Weights of a small GPT-style language model, trained from scratch on English Wikipedia: rotary positions.
Each number is 500 + 50 x the weight over its row's rms, rounded and kept within 0 to 999. Layers, rows and columns count from 0. Numbers have three digits each. The size before them is the row's rms in percent of the matrix's.

# layer 3 MLP up, 6144x768, rms 0.0797, rows 2185-2284, columns 384-447
098:468557494528438476617587368452450482499443437516483489442595496452512406450446442525526490472636451550557436468567462414476534563599505478541484520521503528436486454492450585572514416522501453
095:517558416452581510492522506483511483494511521586526455540538445510502534528462491505517541495541564526442528546509499547451446471475510480492477575532507467419528431516485468616589445514424522
102:454445549496497525526513501464469471484515516515475585467519456523493437611489508433409499493465576409480386535602455543520583435459507538522568454492546518496496451506550474528511450512439445
097:500634475495532471435431501527450446476444446478493472456558520430444486514527609526450512482479443520512492487548543499529432428481493561478572521539504440579565503421480481415425519494437460
097:527493556457410518475546502525473499504465517581504559485520459521504532509532478498486523563513501432545436493491457456530489483502524390463493492404483512452496508486486428523524511509503508
105:395489511515457492568471448525484456648525493480478394540489448533496538390473453470555494429476529448494483487536407545505522467415471441492495523465539529478540547360598509395427521529417550
100:386521494406565618507537514454483504536512491407395451449460394436518453600389555528529490537586496523470501411490524504518522563590526480571498513482497391464438464539554469510431485548465551
099:460482465516530435567532543460459572459477436483348538588508456474506425510481555460456587439513461476518580369500522478475537607476478536516502497461515547507539548557517517490433497521568507
101:391502509449475518617495444527417573463549596586408516443491491561487506530388411485555474520516481444533565455457476410479502473507520533564417543388471556488439523606517526424529508331504549
097:515531447431567430482563396513511542421435529467475387549489512448532548497521511464461538482506519406390445502336503502505534408541484471439508545514473546442483489498499583466523487520522538
100:498470493482457561518505503529467538591504549505499537509530559502542454524572459510457483532492470545444480528517495443503509452597525529492620557606473469521501417487571447542541351472498495
101:523465538412523473561555622470517490412493534512542496532521511557477519500541487550524496440512586462524505557467525558450553570504546511491575557489438505418521499419506512557461612563478491
100:589473530501494521510495539467459469572561458457509410495477640513456492455493484500430520442426382529534394529612593486424407489477498436547506543518636536508579503430401505532581556511566555
093:542559507494540574462455466534602476509477708557523519562451491570531469446504488553629496450562510475492591536443497422535478511459516481597468576522511527430475486523523527478507455506437499
103:461469353480561476553502546380516514496620556475432569502486486539532469580536539515494477465560455562480554532487485481499537462529588539439525483557448535581563454546493491470497518452420479
101:490415530458495642373462476428452484480533434490536510502562524541476475439432462490495596569558427475553482631526488540555442503465513530542519548423430558402420518538536510516488496462428518
105:553531461412463524422483514411472546450489506476477502528522526487443428534430463502541434454545506474484510518471447414498581606527524465581420504444553548572447493524511494497592577550483484
101:471485453471529534489580545504456479449512506560489458395473527554526518497470475559467406546534452561457561520531471513555478554504444503637467474562460549557502515509466529470431416477526403
098:522523530436496372576527580452609368515532523491436546456426503567532499520454547437512420521504466421517508532440495501497405434533576485509493611598448485423489464477386423506540483529544410
103:528419499400474497432541385477580586502553473495586557572548561474521535506460472607409483447407554429556469466493569523508400456446543442464498487510485476433484474419534586553519483537483522
101:530484504414546444539462525458479485551539471470555478448537507507549495549461463508405459464485531478479580495553495453465428527453476509514512446528438463517491574558553484507518469501435529
101:500435485458552499496442488509459529530559447496472522493549519459426475570384540508530476409548480476473452507601379485477556359579449492485553516477433462483499584455542486491592460474480528
101:553491497580593481410474601544600448432423513516499480503513494512558489405484503495441507544427497490517472567490564510468531470434527439475514424425532535596437453616419530504498536377482435
100:539508430507571634520570472484491564513497520476536527400562477555427468440380385450447509512540556544535481447467574545502509468542519479559494492448458474464491495511521516518489406471524479
098:494491588398515543530523468506478468539457521484497441560476519428482488484457455483516442418490577553469499483444519485453479573498459494493484418436490558516519523443515434468496506583592502
101:467438596605460462456488520479519498520506447480620607470415498469447520459475523583510509492485453510528466537528447503506538455456492530490547483494491546445497500449430481447509463515482493
096:458505472469496475449453554630559506584494548533469570516413491530502500542505473619391432599441500526448438529450442488522481452462497514605575480547514558435534473483508465535444433407538500
102:554523454482575500545502521530513560488434482448451506498587551505551463413416527426490505426484482402489501480439523370404522502474462427536551483433588426473522530480500556529577544452530527
101:498542546503466508482619469545439560514399586576462521465569534567454590498542520531499395535552505493555532503535528509579574552533459503457446574576503553500452501493514467514534450479393479
098:446536501499506511487520462447447524543645554505539485533462499536570470526534497514457515546576446443527484531517524440549516480484527507557408534467475454503537515539538578464558515530514403
101:585463518455471477592562427454533540514529544447489405455469500515581503601530655482467471435465488528517553569501411458548503537536489560437425462503536460505585443483499592480573470449428639
099:494489463485470468528441476420355557511496508482467454453546493542454451408555478415528413498549435479543518500501480469499434470446532542523420527456549543562577512419466465475439580534515479
108:491560610601488400523558564492578467459481447554499456573569512500558443560440532580561483513555561459464412530522464505499551499525534491504523502502511436511535571441446411524524532528576522
098:486421478534469557416496533517552470589513517517518472500509498484469499531534492601477444440548529546529563381503581510509501467449481509465579557580552543485470508625543504460508425435491477
102:458446452508494445478467576531532483525559439447502483462478458511468498541503504568476504545653493428492478423496478500573555507457464431511489450464536504569497575417474421526541426423538611
100:495351633521501527507548385531475486459536495522569479513560486543522522499424581445550349457532477461577496540558480484520460519552551547401530591542555394471495541516455533440471517452492501
098:499515537489479492492458478520535575553500631470522541455511496526438477512549504481491535547540519432473559523576536506435554502449421423553411492521444541453521504455455525525466526485501542
099:487517481535505509518520485572498564407497489528546522470512489545505465477547486552471490436485525501560482480447509451487514437528447448554457487461591499414602505509443546458598571442485478
104:415496515489498513518589549495508413479457460465436495484520517575502515447444474595491472488542496510513467412498554517480530445449448505556411484396529540485366502460441538556462404616485434
098:528508559468438541562488540466457456573396598472534554515441522548529544578505402537519493541511589480583458452567553497495479548507573410524431549474555411424557500521539502485548448528456471
104:467519431533484466591468526466574461566559434493472531535405475546513519562476509426473453449503570446579472550470512480417478508469527524517491419383525467521487499427463403481504479441487532
097:492505471453435498467516474570459557518548594551464470477401471460519725491457510471546522410563580569533502460596542325422548468459536496441422530432427470419459444419513431529519504493529488
095:529544584482470491491590446517580514572596543459488468432438397496503513445569466513459478529441601501545478454528534457535540520487509453504491538504453544449542462517488430476507483502585501
101:485517514539498504469496509487509513490591577471538542461488531520508505620550409539444441498486442579448558554449532518374485483434445592380477487539584470437584489455426468647566399516445504
108:425445550503555520545503357442430608565494493499527504503615487527493414447545506542445446518520519420514507524400500437549515530511478462481452395614498547510548498510455491509524527545506465
099:465535473550488485474553543574502504485510481503491584571487552556584449542539438485505437524546439387495494489469519515475555532444530406550553467502474515453568525496488527587485511486471558
100:436504508561633432604510509560462531534512509520550596413450460481474419542523564497529465468507554484492540613448493505586468526568581532512437500462511437442564540467491581557596480462491511
094:546488506495538540474408589469512445498477422554511478511449556511527393475476446463536484456506502440526501550521529442455449489469472516434468380416501434465543572554437499561412522492548632
099:508559442478503504438497533473573537381468535544445513633587419427483388501494485507512467482561538458461520539451477391471547524487546459443495433543543505495467430508514500461412538518529463
099:516441377557482429592583503488567420460440540573508450529526433556532512621407516566442470500524555520463522496527548592454503525443508462497492503505502429489507466512465494539534499534592446
098:478483484458454549522478486463517454497517461482510406417579484474410555393561422497494535523389493451400500500504485554475534504490469487498599491385467506435577570441527595478475408507463565
101:578568449553494517526473596523521491476499564563492522495479502479496487710532523497489498460528444519433518499503454466581435458513569515425464506449542437484500502507530413537362482515500555
098:451459500407527414476527499509520555511533612493493524471558531524526468562448555541480588558462505496448484491538550515539501450591468531444455504465542548363592406435523483423429512435519550
096:571503492490446460483454427465565556548499524476523513551478538530520581455513491459493472537439484504500446503528418444507647519465503496528487503502523466410484492511526472466437560509547495
096:455501503509397601594542466510548462484460536537521488410547406440511535456578508507491435506487493527607557425389521475481549414425531433573489493571506529462558577575480564417537477552476520
099:532441390526427490519622565584540402384416478475498434438440492503492471508542510564506517582511450442458586428509460485487471465565499490491526571448417462504439451582549557434569484448506458
099:547466498458528541407546548516455494441443601472595412514524503426508521507460397606643512502513519596466486455544431494513428484493440527490423526436404510477525541479613456487514464595506557
098:508446533434436609474478557518566485584533485516527532459483518427460446440452519557386496458584533460567473506569470481475408445521543528568473497405488469490424489571552572438423590491507494
096:539495455503436453486517551525523554548500570557540492405504617496487504447523499514495565552547452475551542493482543430400561456569443550454510510527427563475540475578557558465462543557461506
103:532449494481374472470515463516528489519522469518478423476523594546530537535518457496579495435503521496492465544530556546523395535475520467495524449529555577484497531544473467512453497524578476
096:491410522544431439441462365535448495578470615576472563456489460516457509485544491566524507549515512513569473407506513496588582531495498551503509454478501430529540511497608568451454480428551523
098:523465498568523430536545556491429559503486524582448463557488566424612517492530628515552544412538518522463571559458533494449553428362563541446489581521501501493583464552488487495590564492467437
098:549437571529456518482472417452486467559456564496496526514425540525544438459484532521513467536589526430520461523435481464620401483464506605631436515521501443509503458512492536553425559473476565
098:624489564466423551605493506499483550497491429558539547436486372534414520437600539628522422482530499492503504484499427478498544465492574543492444498482523535469549453515578394396402511472492543
098:533559523463469557501458430616516555461589520465481555470493508487564608478553507523512550507517485487500505506512458708587520475574521546562520484476580565388618486508480459516434514491502464
101:467504496492498528579521554463449581470576483493512502536410516562444508488530556569519457492568406474578444432540404503550566513512434514454516461526493495493526480507473606448443491446391516
097:519485494475481416585561508514534378464443484550564420515496512555571606477521494465471458516476495472478479457528518495536481504590617529498461564538475469615536425546485519514504510483445397
102:439459466521602492418472512501471488401485495454519478548451593448486475531468562580514525468560529424398471540491426513459561562441477487527491535417558494448505499501452527595435542478545608
101:612420392417484484526404529530502564505443457506510480570433417510540553557509663546459426483490495415535411487463458570465498485507503456404496447483521468548540554539578508575504427437520426
098:376458609585491467532496466516513506550517608502374484429481497545510544485463467515567488510617440508508497479477559425455439518503391479549453554485515442465591514533405595434504452458550498
105:476520411450534501453550619504492508535470448540561502475417481558472516470469491632480420536529481533472504428501524539495538513499458465466482454581433489542548453477489499533556453440516545
104:422512607492478480469492514459459509538556394523533479554521492461602488459533457591525587525452527474633434471476472551470569527529573475543500465474556531540603552503453515515450518502518487
097:417459479510477518460474540502482544496487593549517555520438529547427483436515537425507469451537467509467549500541507474395507524495552553591418478433452425444452552596467508426429554429441511
096:507511412438351424545457412405500485543593485430530368493507470402449516465419557530560481507538541523513477486498485422446433423513428530486583440555484531521550450511458492487457481564536500
097:567511463391570489420586461506498462524455477447559514496557523477402506500460486509427465358427549539439495589481589486550531500517406468573542462530517597495486537530612512517529516544445482
108:541533450486442481549534549485544524408472606475403450384592543423487607479529558574467408468487547577439487561463429489552474462513539448528499546413507507570474377513428471446569484550566498
103:455529604529523502408521532518593478442535510465533478494447539569501519539545450554566563542550477570448469439425532463510530531500506514513483537488543470472505521411422529558503527632512441
099:360616521489454546442530437534496484511449422480456525509493565513529504469503529495497515615487393505529508494562513546513522496512435473545472537468471463536445400467458560493476494547518515
097:455472564496499375493469593563536533493539484462429461472575516471502480478648515567510497399558480581466522454565505506494520526598472508484471536513556505406389497511615532524556483499480360
094:585392454326607482547457492488380511451555467382495468397571503485530565435501502471504574597539432489501444551474529474568540440594498462526507486627425594380529442477487448407515562575511502
101:482554452597562510436496462477593468547520412544448552571503526527508515406536567477478509510543552462506520495360465469470481540417477530493500602407477500479536516475492487584558456401504471
103:555498540454539648464654500500480529442464455542493531484573498383547410404461517529526488343489499516495519491485522502551569561510514512581522483488489458572494489484492467557369562472614491
100:599488521514528542472402516501482423474520501500526445508546516461463555492557538564438487477586590473522442655437543581493424504472532510505477454456500516485530540554503573498563452530463514
096:554451467486574480565458498473512414525519522504538517416449391424525596392511503558519462419529431502451565386519545523516530545600407493486494411574514523520425417479489439447503535607457597
105:517577486421466439459516475487423551464538472500482486471586524467543511474554526468399562545447518508471533446502536473582565480497489435507395485353611503480474479530463528457474438540561552
102:545495504528525552471503566468502487566543605585504590492581506550605489488481506470436403513444535497508579482526515511520564524539457519523556504408483434474609466489433499494531482486461419
098:473489462483393456441551533385505446500487562556479552562438554488544495437505586406435505491475429578539491566478526534452545527490574501517487540549488423551451431475482456424447418466571552
097:502465589482587547556580519538518382385590520373521485451484518442441449449540507524544533489514536497510445513435550402401554472509481533497536524432530460553534551599425562538456479450537433
101:586391530480481489527472523475466417542329468527597434590473461479449484506504467488592493538490611591556554490494476462556476519475506524390622520386453412426483528549438533488516522443441447
101:607494468454420441352592487489536439448504482540560375418471477567517468527447442531482488566482561478489512477516530445529427522478528551432397503509509462513525440517492462463448502414476516
100:424581522522509535456550518522526523426520457530512452478499439475570495524459422467445505497537512424510411598554449403455497463487428407443407589536461476411450593485457564507464415544474561
103:512527581445511398500556581420535524599518500518495481480501536505479572481453615512531507557473501518503508487530469463508478511529468460562507544486390511427556571544536496545443591505520402
098:502549527494536503524500560450529555446511463507581506516412511491485454526482573542429487479450474489501471448484491434552550500431600416521515525477443501528462557426491589500515406445513522
097:531474510554587479585515545519516423594483453487526542446511507464524559511423430458554464488426400478471530534513504521511506517552420597549438519587472494483597457519564512517574529463467506
098:472446491475509395499537525486575592420549488494470502565508587596463526520458520435566444499501534524451434416410464519435493506475503489493494460518693546425460520522533391467532562552566555
096:501409510415455511559506457441476475521482445459614418489451452492468460533522541499484507482556499377458584525419430434453443533447527462561486490588512601493517466449450453579562450409629539
102:513474493490479504443497495566460570542528471513528446457482509444524482509479550434483511538558387514443565432493520524529559485543483473492541494510440494509477541507488504488426459539540448
100:496587435467422506547353541494487415556549503552505473506552479417490468620432438421524519485538517496461498440447480472504501533381532537485491432530512424445477541543538451559472503446563451
100:531511470549584505566564561519609414469577485541570475491545545530542479522478564401537492439510454437570522528558460520601505547550527551455439589525424531580425504530449395427518440533479532
097:421416494521509487457530453528462444423453616479550490507520559416457494455429480515460523527480485538576514535551390428461546455494544494449475409465617512479566472422505522543595355502569505